config = dict(
    n_layer=11,
    d_model=128,
    n_head=2,
    n_kv_head=1,
    head_dim=64,
    d_mlp=320,
    vocab_size=2048,
    activation='geglu',
    norm='rmsnorm',
    norm_place='pre',
    norm_eps=1e-05,
    positions='rope',
    rope_base=79400.0,
    rope_fraction=1.0,
    qk_norm=True,
    attn_scale=0.125,
    bias='all',
    tie_embeddings=False,
    parallel_block=False,
    extras=['local attention windows', 'shifted keys', 'exclusive self-attention', 'value embeddings', 'hashed n-gram embeddings', 'an embedding shortcut', 'capped logits'],
    init='normal',
    init_std_qkv=0.0597,
    init_std_o=0.0127,
    init_std_up=0.0597,
    init_std_down=0.00805,
    optimizer='muon_variant',
    lr=0.00816,
    lr_mult_qkv=0.5,
    beta1=0.95,
    lr_head=0.00555,
    grad_clip=1.0,
    warmup_steps=0,
    schedule='cos',
    final_lr_fraction=0.0,
    batch_tokens=[16384, 32768, 49152],
    seq_len=256,
    doc_mask=True,
    train_tokens=151100000,
    steps=4992,
    dataset='wikipedia_en',
)
Each number is 500 + 50 x the weight over its row's rms, rounded and kept within 0 to 999. Layers, rows and columns count from 0. Numbers have three digits each. The size before them is the row's rms in percent of the matrix's.

# q: layer 4 attention query, 128x128, rms 0.0896, rows 0-127, columns 0-63
# k: layer 4 attention key, 64x128, rms 0.0836, rows 0-63, columns 0-63
# v: layer 4 attention value, 64x128, rms 0.0997, rows 0-2, columns 0-63
# o: layer 4 attention output (transposed), 128x128, rms 0.162, rows 0-2,64-65, columns 0-63
q0 075:437473489416504472515422532516535544605466531603520496534482464487472501545496569520534601408611501481475456526537527544604543512488538473565455487495452505425492528560502489589524493498513454
q64 089:494512567522505454540529506497452489404493508430584460610532524525456541531422529494490482562567590544480559562446508430544514514538516493507450504546535495498494490493386570539439566383575512
k0 092:543558384492494502449507465545365573555501550525544526481540483557464435475466574456506475516448496501525455557434533497494507596383453486593520471537439530522499489565490398512517488450454443
q1 101:483415466502444494488541544486571504508462472474518514455623515506412488554521439478530455537499476581596535472434454523558542477453483531436550500461474534500554568474541506512493504465511426
q65 095:504586464557465437480569513611462591535499471532521460516549552471539520560516548441585383598421516528568450533510476567559458415479546588505450453521528519536459515503466455501483531493501501
k1 092:532534544502501454512487448475449521480485520506505445454562408570438506547527544487450451582567548616551514580472439522589561528493421490598482512496474573511513481514472473462480536404586460
q2 085:452664507504531547499564473510478440404474534560478468525406455396538506619526517517505445431352552495478584537452448451414499535530600567546436506491468531553530422491535488492516456454460489
q66 096:534426483536468548542466394501442486424479438460489468524467572472483554568500477517533491575487518525430515534444505459489525432563482603496411490416458397508501494544611516477485515545536526
k2 092:499553528511551453514537531478527512361494414599411506457391458473515417551490570555558510489511525472395444537523552492497521506543519442466513513495505564517443534508571462502534468545540466
q3 103:534490444438447412502459448590479496552474527512571473412536507527480494539541518500498454479476458538617524476537503499562553415551536573585501415528473479470474544503473479527513618521464597
q67 103:472626469514588563396515510559454439514428513510538473526461503506542494449425475491481512438514499484532503479414534394511422400583505473487513443522570516575533477564490534434488509423492551
k3 084:625419480452516524462550499568535554435572456506602535541515463531495419460386459492518604545498506547617452514423495409473567440528521445572568524585501422532458512465498547454470530491503590
q4 094:459528485513539502521460551458567586479523504526521522552556528603465551500459425483502560520477437513505546547426483517594514483539438474522536483475491489542514578543391555522565555400559526
q68 090:462484461502566494421489541541505529479520452504494598522562558480431507526469527487513542476509517494540567490476530469594444454441537580515528451539434423586415608490445475585610473515516439
k4 094:575491518477595506473443413452462401527490558597545489457527382617477444551446423505470404512510511534425504501543487524468420519494482596542501517524508507590531528502436470478364500444511498
q5 073:475445439578487543476471470428519435487508511490501463658468451502521514508515441628589460493508552473473478469516480509453381527541539502471510534507494437566484441456434538494516480471401519
q69 086:387441562498441497514560506503549495530493551470539467550371445486550580514524518517535526439481541433484478457539567576414500459530523511472498535489519372541601475426481522510415482643431589
k5 089:494495479530482510540492557413537430557493547538433486601482500540585450564540486609526486451503486406451439465495576536476438417505552541478567518460526527529495421420522504507516475546434531
q6 079:440535455574540548496481528526467473544507403506520489510461500551427506495662528477510559550542424506537557619520506513484508565443426493506499512487529489513484529502462553580565514458537415
q70 107:454504493575435523551569524525483522485599393563500513496491524442481530569440548472561411495512533492589530459475547462525533553485522541507565515505432562496454579550420515497563565446528384
k6 088:489517534517452548477481496566496480504552488456481473637479526477579570466466479553421528432425456522466606382553550454438415530459597408511504485502528458425520513463502540425476532509438530
q7 072:539444450504445575476550540466493437466504556481493522569524442532544500465494527528493555453543501449508435538505540473440431463519536488455581581551605409489451501522486532506552467509394496
q71 089:493474523418529576473525554457546360555547574457511475614370398522506521471437465521552560427475491444504502495520537487400544445484440489505559472536526449542466515484472564560510462578454580
k7 084:545579529535457596406479479483572444495499530440451579538493430446545458427499447610452579444498510477528476512451494517485460490570537438527534496548609453548488530512517526457466520510387501
q8 072:549394436517418496454505479493526597418519552535455488612573498432569404532518486604519597484459531455543448548558498583453529529502538533532525464481478443434463394453505440515400480559537520
q72 097:561449462521443528437529478497425520503446525476509407534450518431514464527506524540536517458565430375463486477573537493466461506548554447528461400489555547511512460481495452552468486506508502
k8 099:485444468497517479445494513491552479452542473533419443469465448496571448561467490585492526430576466468539466481589608469446484549528534497515572546497484558469519476438466429552457448526422593
q9 085:518478517579682440538501465527454453471486507602454493521504467431586471551484553455496536468517515506509519455573585461430530426500492549457541436553473597584542479468531509501482411502484471
q73 089:428511544475576498505406503500525383511455459533519513534473567467538395440533411489484453377522510523515517557538452565520500468457565519499508473446489498488435538586481550503591551513368510
k9 098:451552514533495522556509473481527577416555453544476566458472510363529516436541379469568553477461348467502512404574529502465484462546551532462450493474455467568484532565493529514460571518429591
q10 084:502441403486571616521526618422512409438413564465474509535458502605440527460421443473565541470467552457465514427520525506486572474531436504526506473580577428497499566509480509454594525483408597
q74 092:432483565528483498480465666476536473440460536459516542562502573622526470402527493532592650444416492395487555518515531508506521457551499372526491538557587550531520470513462504488527465549475627
k10 096:487484540533488482565438535471465480533459570503496494597424477456464497487542511588488517465471567405532535464494478513514492451562535442472481512519562577402519495540513491503539565540479482
q11 073:467393513487559545536482418520565563455477529555419490524509416471449478491484413505591528440575447493437557471506481521528446509532480460445495465464397554448513473499488486379360479563468540
q75 084:406519506545448450484482453407511570466460481613472530489476482441531424579585469560582526471543441483578512522456521578485498588563511386564446578434547435509520489475438488367481532566431578
k11 092:485507483567499479517515538523609546451487429561515498470446544415518501554516501531586450511515421492575594423468501461497547507485462437564464522473445522452555495487536473507540427538553432
q12 087:500453521442463510478481519489499476595403516529437461558510515551503465510486400364608542576473478520473550464431475518532557533459450489569434446519498578531443582547569436559581539524536357
q76 095:470434468526493373501549503372460516456461416535557558523562484551444395411545396529429518464476508558438476481500463547507520468473484492523588527510501530488498578471484455575477481566471508
k12 084:452518493492475517428392546480472516505469646496521448471593472598482530459526452542549492528547493515557542530489509485502579490517408596573541536568484494487568590478507433459439454493565550
q13 080:413422497604478490472487554515539484532429562556472543564532436517369546483467449521542501474438463616538473433524484571492493483486479532548454523459535411437483610505458529518443488578572531
q77 081:487614476486519550555476537541510506540411569520558518484378527541575469453533559525582531519584438529457471524588523648434453418515395490544543530508551458548412589594542370441513433540511548
k13 083:522540440585539530491515523492518439478506484614522498534504466505456504545545503500446509447474464435445379454525592520506598522369471544558533513450536384485456516475406489437490575520542513
q14 075:483432513494518536534557576535474464498472519416613439511547558558483506430437525512465546448491477454426551512535491446484555463475536543414470486557521449501455514597541630412550443465470530
q78 102:521516582501578517435437565499473452564496593499542522526451587575467562478451583481506562452541512561566573468522508491467563461542482479519395444489492423497408475490527512509596388473468511
k14 091:502529496439494484435432527573467474515480608490527403459549402585503456477478502529470565493432486540484559505533468456493453498586511520442594571467506487583542543535479489490415567518491459
q15 086:416446574494524442458529383560481539457527500469579495590433451458404470445454424451567480465464526465423489556432424486501483571583636472491492515412456502449438524526501512515392443465514512
q79 085:486434497515471497411559441527448547505493529607510441542603390393486572440449441493588424486510575464491452488452454466536441559539467511522455507526480485511519505369517484455412550549435573
k15 079:530509521451435519513511463547542522548468397465545532518482486399585439507494474548481421472427486495484530436476497431496466573533568466471520571442397528408556453486475673495488588452425507
q16 087:426548495499461450488432521518492512567503593576497431485538466530469549507492478549570428492547530494602539474426488409625558478584537467457467510473492431487574490467582486516594550490585518
q80 076:494575577507537498422517450523473599577483493526514483468599496464402505500464482503517466568529487439479475492474433415584487544415596494531417556506427591497436526522575552520489542576500525
k16 093:521450433494535505495541476495467509464464483460550443447524515459446478503525548517443435628502475580571473455436441539537517511492509491544435513476451547461497466502535585482523591452543492
q17 092:542537600476453417567504498553423544521500502443514463422553491514373516530454458462473450481501481515409466633443445470645481520437561535486503496538456502512560509509476510519501488448564471
q81 095:510515519553404509446473418438451523550575567576550468476555518483431571487470540453494374455507506509521464462461436532583562587483445402469525463469456519516548552481480487467519572528597431
k17 090:504537552501530519488524586525444459557647480449517477497550538518491597490471441473507477470473519476544515552489495467544555503426475470538531425538476493542545533481487507489450524448551549
q18 088:646469489539502522481629498454608513427532533517540496518504530436556457505536586506437549512574506540481557522514436539489495516498453485579443505460581577488501515449497462530378550463415553
q82 094:487494471579480445508518440488416596412505461501517519442544396448456439541483520483409416431507571526456488588437492456614422506482494484525535553491490427523522535508484473492515541455508525
k18 085:556443487497508475588497448495505424500500478527520499464450492430568426482538573523385532403579448517504524462399432405471505483414562481419534615426418488430592525549554441562513483515455471
q19 100:494475452538539505429487437468495482348434525511503479505452505366526433473568545595506553529500534471555511438441449329553502427593576518455467549498474516485542402536528440433558422501493460
q83 084:545395442465500509549554499526487500447542518521460418482430493488524426450515566544389469489465470497521439455492534543526491445551466486539425446477400566471516512490633497510576429597408520
k19 099:510360438463503485509481446541539467396509489436539550597461447466517343506459466615572501518515471401467460514396469506495475422558582544504552471477491444519544534567485487477497410508419489
q20 083:467586518423602547494473450468488548439523508504454458492550438422500531486480608412442519556528470564547541524503522451539481465474471499452465496540465583462522360522561501462482585546547565
q84 087:524538437456443520495547354438502588462554559551558451485470491501473601453538514562502475526422533512574518456478567453509518550449536576463509519475405514432530468438610600528544544481499547
k20 098:556559563501391486541544634472547595464474467473537430470450528450515554554575578503460496565522437471592555487575483544607536544565523431537528537488437520419533458527505480456489514501577481
q21 095:511557478470466511429585492544443474523602476599384474515526486522572492491473506612475384502463451432479398449461506362528473564505452486531572545573458492523579433481532610447497546540565583
q85 096:486543506564464429498553497471495529483523572493435551567480468464557403596509570522411413465450400488456469548446469387547497525538551511556494509516422479465609446488497447474483496449540494
k21 083:482429488507444489492530566520551502532507530567384497544479526494572402601488504531483498487483492393417412454514550466476510567571538468452492608551550417527531360496546548511471543563515522
q22 105:569463560433488481459533424566472455500498594544555563496519611447548542424514435456508390536485477487460525470541446460463486520450525561495420511601482530499501550496596468430490505547420584
q86 093:477479569409507474425589530483515500476550510517645513610518539489490462572489477507455464458510435557528571450569454510515453516547516452471450643598490563559492492607484555449409478434591438
k22 115:479487489435433433455535441507495563597476619522522536413476544409470468474469472474577409497476498490478481473455437492437497488477461510491398502517506527496497499540485441417413511549367477
q23 105:486571487546520582508537513439437468414556483543518511448519567439472470500462427527582477483591460501461518439568510492568494561495414473488490585440504508489466581491545485482577490474551419
q87 104:452374487471501464510416493355535498449424578527611494529414514382453551499466459468500492531552535555458464480509501462511543535486549542509449530525523488452475497449419470429437522506452551
k23 088:487521533463458509520554416476541506442454477496504564437478563460505455464477447434525537481460524427443491441517533482456480554498568475468560508432558437492599561513506525488493545466467449
q24 097:483479374569458541518543516471389530430511462540519472536556464418538598558567551475485416518483514540517498508513567432464489556407379456479510497540483563481453439510544450537520545584497568
q88 083:548521513434538507565562523489478492492450455567479475476531517389461548496468596512595427495448521546455479396568499466553483505519456476472450450369460485375555479555502580481493531557462532
k24 097:421560464474486522556470589485518548491418411492525453426452571443633595510466504579544493456417448461457481566504569534500564579511473443548496475465506448487474551557539523510460526467379519
q25 091:494455477443521559526521513546449529405479517450461424474494462492574637538475473542482439472494473441510485416553443412514420532488507545452526440469505495539410423525539521425502433533587452
q89 099:543472459497530566399455495476545557448549434495470367542510541438501483589556488568518446485509496457558421480641475489440382465482521485543543566459525440526500435411548482429486454483568558
k25 101:562540573503541416422524601522535498415573455453521476603469528509543518468455562542554496466519464434528519424589448431514461533471537511419616535520469503547432452468544523452525560518556429
q26 105:473537485445524504441488476528424496443469522505515514510516537500451569506521513392559521521540582519564493441437480442526555455514530462516485494524461569445470483422520465416531581518512454
q90 111:542492485548547412439501444580529537509508521554554526518523483562473525609633473482405516491425489502542482457473558570540533469491400490481495486475466533539531491378573493480509580453468427
k26 101:444546415492541572447566417484447521505496461567521532496460513539472419563522510423517421490464542548443529516505526489523558498496505470593432567524513501437485572505451505485548578547499572
q27 119:391510640420573458521574501464534628475515452508495477483569537419446577560449538534568451462482534527410520505474473481523559525468505480525451459474499444503500555469499497509470507584453417
q91 109:533514474506565510574610578543441594644520521469493618491503512521658558532484494459530513493493499448443510574515489560474557510536446446534448501451491460597591495527525595502498464477539493
k27 117:535434450499366592501545507482463578475474533500529441468524497354545515495576556519517531487518424497524471507452576488437499528500458597575553544472508486529556558469515558413494557524535396
q28 120:511536478460564374536449548441493621472450480550496484526584459511488486498466487530475435602509472527435412431474454510540392531454585459514487453447452553518424413518522421528463529523498458
q92 098:496502495549495468571504415445531445568458480474528540510554548495488407526530414485462438460534523520436470497499619502431454420458433557478455434517604492549538459588500560553529437541515549
k28 106:516440480495458529471481591486545529572393534489467509561568516471469504451432516430532449573559565566444475499476558576535504607540564422540449510442554444505446526656403542447517508532481488
q29 108:438444472563489403379487517547542410495484488578573480513486551601524553460445537524525533525452453492513485515518590453549528486498391522488463575553483447526541479470496512436541491498619537
q93 106:542467442524520481542405549586584424561542494476533502547454590395507443459509418463516523547388493499532562498493531474468534511505469559440540438521560465517481407584578570470508485461511501
k29 101:490431549574523466464502533578497524463513511505510423493509492517542472438478524419545521523475514489538501467395470486467561615480510593506558592500538530489545451433529555498526561454512475
q30 106:540519426507505362518428471426489464534477536479412507550529586483441494486451448460588520535565566449453543478593508482565447594404481558486459414503499536567552515523406551504483434458494470
q94 092:476536418560549472505619495509397518412539472546524432573544520440489563482452454578492540525478462529547542441470497561434316567540589479456449536476440514538449473527476502464414507443388427
k30 100:517540495629581474534531532497515509558532557499487539489550522507493531535391486490533579469495565467486504436518534458547552595473545487457596544418485546504593461518488564449523479548562442
q31 102:438474538533471492520434486581521478472491486535479457565406467453581508591453625524544493480543510386486434428534528458519566448462574429464478484484526525404514475556437503447489528564473437
q95 096:526533439525541494449440453446492590593530373583496515516480497478487514415542599517532499494450535557479428522427473362468533436414553465496544530508448514509560526499461471543462496529443472
k31 103:510485398533534431435416484486466434418436494522446505475403527535503466551467611530447478446588457493523456473544545448497462476568531497470471536558510512481460552498414428435460462404514462
q32 118:524489476448569605520464473463512473531450538521418532577497443508482419534463432581489419529441492506455542462444513490462423545444415599477486524526534511544486439493498494500562609566561448
q96 111:485534481548515491512523446435536485637523454404548588582498432515556520473508505390477538496507504484416459507520531549501489481444393512464520498550517549498495549480487515525543578630426487
k32 095:549530506556514472457582472435475523466491536548547541465501483532514456453533350476557462486489413501478488526537530502503444564430529543518451576493504445492544438501552544519561413573632501
q33 117:415591551508429434464529560403553497498439542517464505410535526527492468492420555428513518542448558458505503477468519479530472515582452458393463421499560470553467452472531501474520473472518581
q97 104:434476462468587429446460389518504476460431571602489517481488477537537483526474586586487523469476432544537564416464519489427442587507454430454467492455503450496581558561395463511440491510487572
k33 108:479465492598523524399521425498547427546499523628492463423530490540460488493443570426387493474425495536484473527450461497515504458479524453459539504550456449535538419572462481512459464439538455
q34 091:474536487527515558532512473424445529485574489577384457500525522435518607453471556468555469519483503516472431364435508391484521530459414522528503565489562547414491500546593484466508457459460473
q98 096:502594554556476441469577481423459526494539367534387470540496452431512480503547454509510469623495594463584514427477437350480532489501472512500462587509462505510444510516500565506548576545454443
k34 105:551474527541459476517572512476540535452485446519427490546505627492549567501531518481484447442490460419604492494402532610507521477416518470443516546513437558437561444481531556448477395506533429
q35 102:488538400465541518553531552430486491516536409470463512410525491509410501576525477619463452500495472617489488497611568479488530497475508464422588452442495468466545488463565462478484395396585549
q99 099:479565547581452457528508526458422574513470442554449507511442504529599466527508512509454469496559481473541453433505505556501516500488506470596583512541422553531498562376434521455523544523517499
k35 103:470558462478514513508504475474393611517495416522405547498542386522498494392544514475401450499486441500512496557524593477469559522523526513451442442558505463519549545486458498577391460451513502
q36 109:481577466510595503527612583558491479532482387463501608523596524469526497440541518559527532496456504474479537485564526476439436515524520421498507470509510480524461524577496523517527540602449569
q100 094:539547533470530504490543411534515482506529436539499521445484438547448605516452446526522601408537558537490521430539571484525564446547503552474574533550529504600529480527488474527421597524553518
k36 104:532527474514441477481560595531548511516563508460459524425581496520522405541341461509456631543559564460545495498486548412475528422525453502397527477457466450533555460466494582492536519535552451
q37 160:469512539502546481579448525421513519491465494628517425514552523414513490605459571532535473546487530492531507450524514522591483604433577516446487570503494538539501493426515502401557584512486461
q101 131:458522400584587509509468547520451433458475554403471555446442528604606567393482482510537536419491479516532565533434612494479495461478407435481540452522540471505564529551505456486443460472514509
k37 104:511544475458584512602473491538487544521456508573518442450513541481568461526463517574478468464459519557463589387471502442377431543526538505484426547549549584483470536452492447427482547524443483
q38 103:492495511426451504533585490505511473481550525575550368577572477633485470538552503525457544447538500514468432527554493475490460565521495549518422377523442543464484437509481563483550444525531545
q102 103:605440483491493570476600529411515413505410457560502458560415504567434509521529539520385464512483464495534464494549491443482566503534530517598417437488437498434523522501500604525536520537513515
k38 095:477436572523476480589518529441555473556469491459498493575451578547497468582452467532579428516519545506455542508437404487477481535569445553406383442474585489484554449506465563513548389477520486
q39 105:522460502512549454443466451469417523418505574416506466454544583482498397485556527490444398453389546457564560433484514504428440510565598454495464492510527459435442441484546483514521328532414524
q103 100:442488507542530488556539499421477503487514442518389461381515486490535502407442482470540429454516531457508519577435497525502504496543563451567450457502637546433446486493536433524482459434471553
k39 103:564514505537514452506503468512378510499560552492535551400444477450480382492508581479548444513471548530444408489527536544491510445409539423496461409556529506502439520510554444443464394530499533
q40 115:514516444544475475492515474456527529480456480481575475570491555543521461549601529499399401502554487481500595538618376501562504532453535481573517557528471537546455477506451596447472504449457428
q104 103:537484603541443427529524553501531479576575555518533497477536541504447476448525561491552481480403552495406625538514471531525498475380439548554564442503421505547552567490414521491539415443523485
k40 101:396552451432527493505541503480556474546509438442638554502499535508463506488541483493464482583504565574464578411521404500566509448477495426535522455599497582579532516492510661483495514454497501
q41 106:528426560441555510482448457473557377538536512544523525453435589455572518510516486521429507633507476464505502484469521508555550443500428548591464471473581508490483472525506557565482531569452485
q105 102:390510399545485511396502552539433502496405468519494438537369465558532559460589465500501582536510516478471492564519604493482494484523469482464520459488550471451543518502577537471396427546574462
k41 114:614412542395510558507525501508489494487457526527445453569466501510508496483404481522515492519617563487508538482529501415562608423511421455531433435459456501548539444521582529467426466534489501
q42 107:515614480530554471495410581476493492477333556542410450514566519474504536550480617529445529514493513494604517511489465505481406499509486596529506476439487522484561547598506400584534513437502516
q106 092:477508450556482470530420582549565517483453470540451576511495511487531633547476573482533589513473512486587519476542546474508435519455492554505485392598432512527437532440542481505533565467459479
k42 095:521558444509469469468514673428497502402458533548477542481490489420467534487533574467538494463545507408605543434532445497565483534549468505480528536486406496412557486471536437526583520462440601
q43 113:444513467476392552423549495511456527558428458539587519531489472613484433454569464459518575453393418481488497425576529554472428493424459438546458496468420489467483439502575479501457419573550531
q107 107:403572512480598449458507501516491489494401610511613420527459524417491468544467606408371530463476503549532515460503515479485553577468620492538438519520468490528433456506502488555503453457435487
k43 110:397569505496530537465551579424395444509470585451483510559461540410562520487478598549456419562469475498529539504458497463471522586382475454575475593554508519449490496476533527393537511494509471
q44 131:441405377520494537464502468491518359516499575393501447504511431600477543388443456481509453496463465495472524527472524525428545502548445465496357513528490500537490487543486439518469466460492514
q108 093:406389478549538501546472428379546474500544473524479532573599344584433530450523403474530442454428496507516563448493494485521482505522545462474507507467434410473486504526485584526496539555452521
k44 091:439587482555433454546562438445514417458506412465458463500550544534489549379376570522524501487481564474439525535433469450415517472501587466548462536559461481466428427573526514431457424529451535
q45 118:638497451558559522513482460490540547416470501458472401595549519431447400565504460532449477477588507543545491565513397523491540526460546530440473556473509588456491496515473475541564477477476499
q109 097:479350450495441522459399472582562475480589473497567553570473516512422396481478441501437403489549567453461459541520339487621496518566499488457500510428550487585511459530482525417422484415517447
k45 104:473505519519474513448456460495536577504460493496445427612499512594472432561450483466509450529382571486449469570462457446471549460469421530397475397492417546421460599545487542525534543460538549
q46 098:560433491489515547556540484535374442585428553480391546447514602469452566478489569469475455489491498455494494427447456490457521522554470521483439397482460534525534482445445548496562595511448520
q110 113:591489452486453432577524499513529516511390509422512526442469600517433482449507550484478488449521549509502537432504457504504597492495509479538540511455526573475507557474429527477471391444457380
k46 108:512444443553564604507521423571545526525485495413524597516440505516482433508548510528521470491436374530524505470522497630414491550507455547558525501507546424530542452441458510521481487468459482
q47 106:467514476495589472496499497540393447539520518539572488575504443552472451524432528369479456538560522505349439593472567522566442433437567539490465456452568483478502543513494437509463540536572498
q111 075:496519505513459392507449509508502487470474481505497490454473495537472474523428614547482459472577548476546469568526524483542433505492608488477378453539416506512487556488463505486481545504527511
k47 102:472525482498532504491482538495456414522450565588482535490554440520493430538444504454551640545545566520482453582504480561437403525515461586469453508506530539537412577485506494502471503475537460
q48 119:517481521465510546482598495490510452534529461455478530534546476430501499500529509474462558490490396538515426523544443439491535441454491479487531492576547476430553416548531551452525524557566465
q112 095:513406520631541554491612519523463531412567472431528508547444496453500548472476597431518432518517520493389550441519383449491538528529509484425433517538529446542520550547572493477549446469504543
k48 099:477391485469516529571570509476525500503516496406604518520533507527528539472490520518551489445418427466520590492401533494460489406442452480444487545556454567463590417507498547444615466534558550
q49 101:479532501599469590451511466553486483498524491418507464449535508595478463408529468571466500407571466551534532413447534610384429510434550474476470466515495430505431536523542556529511508476558572
q113 098:427507447525495444472523518547546476524504479478502578539379394422507479468539478522542429469458481519547523546463537618539426527453574465520490559528476415544558492542556415515470462561566392
k49 096:641478491476518536485503572567470531603517560533515534518541504446451516468544617466502554459483505629493469461462487552380458521421570467491533473570494531495468594546556444490527516598483474
q50 106:531449527528513451520491467406531410523495525591497429416543523468454465523425538548422429521505535492538494440560481502645582527489563485562510590549477424549469587472455529482506584525492531
q114 103:392541465501552526461525553490485424434463464503537520604514480532567575621474497502526549535515452524499502499593499469503426465573491518450479568495568481533398584497520581458439502572444525
k50 108:542430478518493515502443498499561456424527435493480487530629595507513584577474388563543453558521506479504538432557472462546495508471440581470493524532444478468487517443594610579567474550461533
q51 124:531582559429678492508477484603420501490485410498528499489441533566477547560502508478531507471550540506549525492469511463505459486508398555498430472499538496557486442626497501526427470529462542
q115 106:517542578500511501525521546520423526554462512518466570444560492460489496518511574401557541424542512543551490503517555474477509434503557536522472446562528540542577528577484537497507450441484464
k51 113:426489522480479476544399508594521523567488568482433461500552581568531485576519482441480425468547559535530594457537545433486468434567456525371537431493468579486500478467479528539495525564497535
q52 104:641543489486468451526565581465454477486498506508580422509469403538581530375561597348538530501526551447535525462464535499462415494512443588572496495472523543502457478455526484463437466552496504
q116 099:482577484504453535526497449515545467498490537510567467630487446563500585463524546499441501467578563558609554533496494448443446566531525517625399462500469525422450541446501557405469533519482475
k52 098:513510579518443494590527528558518533494513470538506529474490530532553526421496471454495500479610499449497533473545522545607437507494446444456449531508472458533479535514415432501541503437478430
q53 110:545496522481497535438438489578468497471461468445496579484511541467443537571530456484519438580430567565560458478480540530513430523532579426516591516490538469534450386572459515402523485384408487
q117 098:449461400558434609430558495488496534489457395482562537453500506455519535576440497551615502458462593499506527561476515519521497467504542535440562425513459432471461533471480442530507464531505520
k53 093:573440441524463502486486504583438517548517445522469533429460532529410570655457491501433583559455502545477454508482540491523510482524591519522555542520576450472439495520504480394591503445513520
q54 115:480509579534560419484521522496456496508522473513552435510428486560513482543527492543549482439478512526422501489467445472481407358543524394527501527487477546424460608388583512553522503552519549
q118 100:558483532425597502561500516502494503520503492479427427505530488484472446462536519473513559484593486483455418508537548576515557523537523512554483533432501496551452714415530459493502440530573517
k54 117:497515505477502570584520509475553492391488426551491433557524469482498549500505536469558547503453440504475518526490408414405542419556504450527427550368476638468414479514572596399476459509535495
q55 109:414595496519506538518476513571500445470499483538485536473501399553576531463500555484497456414567486476511505501524500563479553495541394403448491628576517500569521481444479408498543494500514565
q119 096:450520474550557555588489426494438483506440468525464533462441543500478532518438525544457524399541513478423429539452489530514583539534509554541500511477534508511548503594485434487434575557485450
k55 102:492576432549515457519531487520466413473522485437523606531423482538580537540488453410435470422520478478556574560462485428507525489447473427419563441461496417436535553516528456526526563510455424
q56 109:493532493508530495406584578493456522448456401511530422514455512558458552589546394522498432470450469484598455632504535480483493452487453475578469515449484476455515576443508519536509533536540557
q120 103:580586496486520515536465474444439530487509480636487437545391549469460479501534548488459413520526475486563565539550497535522446472529575541611460462428565597549413474523497493547553562503497567
k56 109:551509532516501553522416495513419492452545440504537402579432481537502394536536477531505449540483501609570524586509447510500483467496527491495458390438436488552543477478439485507605501465572540
q57 110:532551473604522510465517566445567426470501559554428455556537471401521509573497447446464511476386480497538573509567460567481472519481604529455492486428516482541519542539532473434425536457512427
q121 103:471534544544484506553492417457530463382510572514608483512639505517489428478504516537477467506522503547496496520520440485471516444442531482464480393516513426486524458513411539548495584446490492
k57 121:442490508525460557555467417506480424429567492516555473514548468464521386559583519461561505525391523492475513437566409488476491538542565443505483541524494511608554469522541482532483528535564495
q58 091:590470637465494506468437489486572568469481488517557410478467532443511569519454573505562470431517432540388575547485517501591402450449580506530455582579535555504567473507522454480408567494548469
q122 102:539577634529462470458562466513473500546556514468447522484523470559505525486344434463561424533390545494475502505546439545495422444474470464464529455472527539485467507512479510604561493498488548
k58 107:414393511514531512446513457421480576542547594582521528487473517540421470427455454494526486439536404559441507537576554518459412381500542479550525467479547549536442525457445505590448517458510567
q59 103:382479503602443508517492456528497481441406543504523450499471476490418459587516517500501480537452514531484504542471478600471468504445512562467537526480482390506524553592522483466575533429504476
q123 098:429600502409533424482562463452417525481494423459442575452470450484516515589585502546538451502531507596466500537543562471529527556496419548584510482513476513477412447581539426557558484420536518
k59 101:493503506534562528483511481616494468480440430537489605428498574500500517520463454611516572441530553507511460512599437492472463538392421465544504480516531528533491524606510541512577554421572407
q60 098:434532469498527496561480446467512502439524497596511380575516492516386483400525504541465546503453479523464558494495451520444426474506607503488486435496552484412467446492477562483525546604372574
q124 100:484524500499564549485471569431499509527444516503564471454505535371361457503537537550436478461571450526411503573484540516564417500539485593583503509506519543534507501409481445547563481550476536
k60 100:519528549551509496554563551552586525515525495511483416581509529423457494573375633530497544478463463487455476499538520511453472364444481558489493531502447584402513446489485513460504481531556476
q61 104:516433472500510443611526490517421427482518469470558516497477624538529526510532554556434579474525492450518453517533525445473553474498494453546465529485502454464495503525425502531439488462536544
q125 118:560485476471488430514454488395453485524473468593470506477449430433421510522479481489508522466477476472365524493546534446495506522455539578480394573485525512525486531443534471500530493444487537
k61 124:519442506448474518508502538505416528452525429485452531484542441510516465558488500529406521571587501551465428476483497496569487534593452491531501497487508474545553576515417478449512563556486531
q62 112:470433520447504588513467519503514406594467550507510487377540554543546556420591515539494533405530472546568540567518466503526525481536354459517475472487479495431519491427461469546562465518484586
q126 101:446542551579542390462473448439506456574476501495532457493653545526528492394545534477508515579545490480617568520562542463500467474546523468542414481471483547482514491546507568523476495482563419
k62 107:426545479470480466492446484507568409449488530440502439506587514494537435523530528534505462382553490447573545516536512532510517565470495491483516460491451498409427469556493531467564460464471512
q63 103:514540533517464477499540529512494489514361414464509567475461523499545577554504491483432459413479434445488490532558500510533520504460492460507459497530506567507511536506562419415463411493447474
q127 106:512374527415441416515446572500507488566465518505425482478504468462527520450539529563490429515501432538550515498461565580534553485516481475523431447526513546454367458554461477438478496495480410
k63 116:549359499448457428481514444523548502566490542457453513472469425447507438590557472449446504455407475436582505534527516535595575495466544525554480460506415377483527590511557570527527500486567498
v0 096:554466469564470559563481603540477556456484496467574499448461477514378537516531530561403536503487552575583594540497545502506441507484472456559521495511537439552462389485486487512525483463531535
o0 112:569492547487547493654520540491495527469548436521471504493572415417503384513555418576466475484507453615439471469498475528511376518472438434447553509558438551458499498519374474468529514449528498
o64 085:572473430518431473542457510554446488470471390504543506528490530495429512447534497525446553459504454535464485457491486539501459519563472483498416442456451572520577527587598460503577449460388467
v1 098:505481416464427447482469535496479475477486474475512501494535428519509511499616559513490423522531483457476518578530525530472467475535491458464404461540539490448431512375416634488481551541517449
o1 093:457443449538491479456487447525402478495487506416488478505543555422531510590518600442530488497405497522463532510453463480490482502454547507553499498520455483582489564456505465586589545524399495
o65 102:448480481464457536489526495463538483456468438533471525478574506605404571492544491464564547515579445532538470603550407468429483570477494518503473447582446531483387514570559604535511439405547534
v2 098:464474454520541467466490462442499454557531490556472539425489441436469503431557515505461566486432624436470449496450443575564516496452534525508503452461520492479522514456483571564386484495522520
o2 091:530543543424552544546436607452446416539498457502503491461478589502491562471597471515446457481390507453506426436497557476480531491498578520495422438482539505450585504604511586492447547560564444